Each number is 500 + 50 x the weight over its row's rms, rounded and kept within 0 to 999. Layers, rows and columns count from 0. Numbers have three digits each. The size before them is the row's rms in percent of the matrix's.

# down: layer 2 MLP down (transposed), 512x256, rms 0.0609, rows 498-511, columns 0-63
# gate: layer 2 MLP gate, 512x256, rms 0.0642, rows 499-511, columns 0-63
# up: layer 2 MLP up, 512x256, rms 0.0655, rows 499-511, columns 0-63
down498 098:406551463549497468550507594512522574558536475534571597526542561433530497521512498386468491450500491540468485466486482581581539387602467503513516559402498413457431496502527501485533495534535547
gate499 089:464512450481468515550427451531517468528520554474466534554473538481517496516452417496541377536477517505445478463436509411503497516401485546459435440462543467534495544520559449505501468573514480
up499 092:547547640493539512421566517461454520510481414493507492415504476507391504469519569498487573407475529469550505526567468528462536568641476483463537417519421501469574436357456543577561611396515474
down499 098:476484435539424515506514495482459515449472499520462432528535557540618452546443529502422515530473460545448510450590455519488489408422433503543535642524504523442548523493453481411531451577433535
gate500 078:582491505591426567589507519472543466516454592521480601458549499462483574561572508487521523683560562454508535608487449537439475571478511604473520519486539486457487527486542523421546496471445501
up500 083:551573545429520467491592456572519468508495558504466462552527495428458438401499450497609507491545554438492514478568454328532512520515565594462435466462553445485413545468521531504545499525509560
down500 089:486485451520662430435536565543533562525503494484532511521521649526575406389427462495554473465497460534489445465578472429387504303489423495570436488524512455447462539541491457526541574562511510
gate501 129:568448461560450527515442535492581511495351523557525493506546507571487532514500515460430435503561495464542559534458562559523516526538499498527527534521420471441465494605474512369510433486548497
up501 160:526568530544550466550527425492453492457552479446471482579491476463541450507459507482557575559414476542472431445595458481505467487450532483509456527473518524524539473481512477616455477493470521
down501 136:477548501534587456577516454491416495473500600490483558464461545499507480562464493458484581534453547511493509456567476442550518184456512432537502516529575510511562471402510553532480522489498467
gate502 090:570456433580495473518528535486450485548478505605545539483507541531443527429520572520526489591468462529477508518493487447529456534406549447596582533497575482466547470497486441498469563540515471
up502 090:531506471592578456463525502497494511592539491529550483588528513523427550449475550533454504588559440506487460502482513520519515504527519455530561465413502485502500634563504492466455493519503524
down502 091:458483547483510588521456486502461513511456561444531583488432469482484515465608496495588509466446467520472475519440534396437435431491468518480490392546466428574529392514483533505524490510613558
gate503 084:485441423501536613558427581469523510506479509560535460437536419449534536595607516424545389443541488449574476553501485528493500545486579464491538478546609497473372414461430481537465496534472489
up503 086:459548442517491561488597474530439476480571530531549424523539487501498525550501408462527427530547471532430463422548508641401512548463483476549475574489557555578479492445424479485494470448412439
down503 091:576443527501463512650443481481459562566476496417511498456548438519451499497511447532519459506451571532426441527451507530564525606524530541536481466501563505542431424485533450566497504448543479
gate504 096:463507551501480517506553527460436537402513498574506470467557528489526467475394458539469611484467416590407515524470577609517546469454457533598566470509518609613453587471490578562527551537514436
up504 095:508544456520450520466500400443456485524451442420494478489576482545459438507484494411541438526500529424540446489451501470480467565586488522419558474534443429475532540517545433475555558530450513
down504 099:480451536494547379519511448501542408527539560474447538459512560458543460516448504626443505420501411565594553525503590464454586535523478502556519490419488547445465656461569572518500481459544429
gate505 090:449514557504579453470436514478548561473485509521582617453532542488464438546421475497497559433470463431525530423414444549629567463504515575547463537537449611464494490488542496428491573394527485
up505 089:532489482508457526563500453503525499471521525464498492462508483524449351417509533463455554586489469513488518501477474469555506502589447500545471507458545455495439570554542538457503465527530482
down505 093:351483536526444479423525594499517542565496546536567537483572497482497459469533467567446545472497496529471486474487581496537495516441491481519543519464576496533519544470573601519473456460570542
gate506 118:496542494482429571502464519532448568522513464542473550621489534440426488413411450616470508521449426534419472424462508501487588427445543543509537528455487616490438519470550507415558461518403492
up506 114:402588555439532517362479482481595567482481538510493430528493417575481515493481538593522509419536545509447512492616461508476512473491450600480531537506518495570455537481512495537488450542470511
down506 118:453463445530551442566590469499457502527505478476506517402471413442534502545526614491495478488450546572495530471525481485532485556606501446456537482454478534484459525405465489534482458568515494
gate507 102:560354479515415613515533538468586512502455461541430465491581442522495584545467482504470546500456444447592426628444511497532487541462489522447499549546518538557482489524463496532448475646546476
up507 102:536520544532371530533447592538461577520470514633591479587531495334548473522507422530414477488537485519505609482484391488567562506481536512466459516501455422509480516473520505470530523472571473
down507 109:509602525531538451480532372508617467411497493492471515488509517581508484471488574441475535416538491446528444460456448490549469407481561499505490462387512513439443498525526470535441475536390546
gate508 106:580538575446432437506488542601471407529492525498479433471593490520567477381469505500540597487476504512541548519384493582513452485475414468455447502583491504419495522497555455397512497469532504
up508 094:496513520412550557591459541538418495489517487498526516529532483578534507480532479495492499482510439578545575570446394609437503456444541524499500531470583450513443568479582455427447504526514528
down508 099:497454480591515490479468448471614462397467491529457505567509510526471425520396528478543528516475626422475494451474516419540506530521467526498494483497426545525522524541563534534533550510564486
gate509 089:458517450439479569489537511503451549496541567498472533527563434417549446557479468504554496460450457492658549495588507610516501525592595489372502563546452537453505527519452512599511426475505547
up509 089:565417466526515516450538511494557469486342359513530428467536522490517551459478465490494511524524430462418470499462474387519487412507439545599475562477519524567597512478514486455534537577474590
down509 099:521521404493546475525557535468495514408476558531485557524596475472560507508464486464465526500522447512495536439564520476491453446597513439569521577530457518519508450449453487536527428531411539
gate510 103:469520537394561540597556495491483506554552473435496478553479486544513480435471590520577556505532539551438416433464552469426509453477468498520587476414495593534579503442570475542586498521472562
up510 100:492589550487593469521492473470557564557541458524497564525471457510464561435472544497471394458529516471535500429373504492542606474501559567484499399559441575581507509531530516491440465572517522
down510 106:502524398484573408541578515461485559502455550551505510529585453447523477501497458524565483446489416512564545433460506557517542535497547486528558423534555500383444484487587573527543475470617519
gate511 100:605505567446484515459536521501454547508537404496524455484562515543430459415497573523470510568527525486498443474494412552473535479426568515509469454471422524465506499479586437497549450554449487
up511 100:514456418478505549432559373488505498555449508516496446506583471448479487477535494428385465557511484420447547464526490506510488558481520425548549505475513381494475525601476524491568501544392493
down511 104:476444483472512462528497481465514524563468434667565599511455486423514499528414505449492495373535497488513511547549507508494482403519507480494533411532443505483420517458479525489618544475526564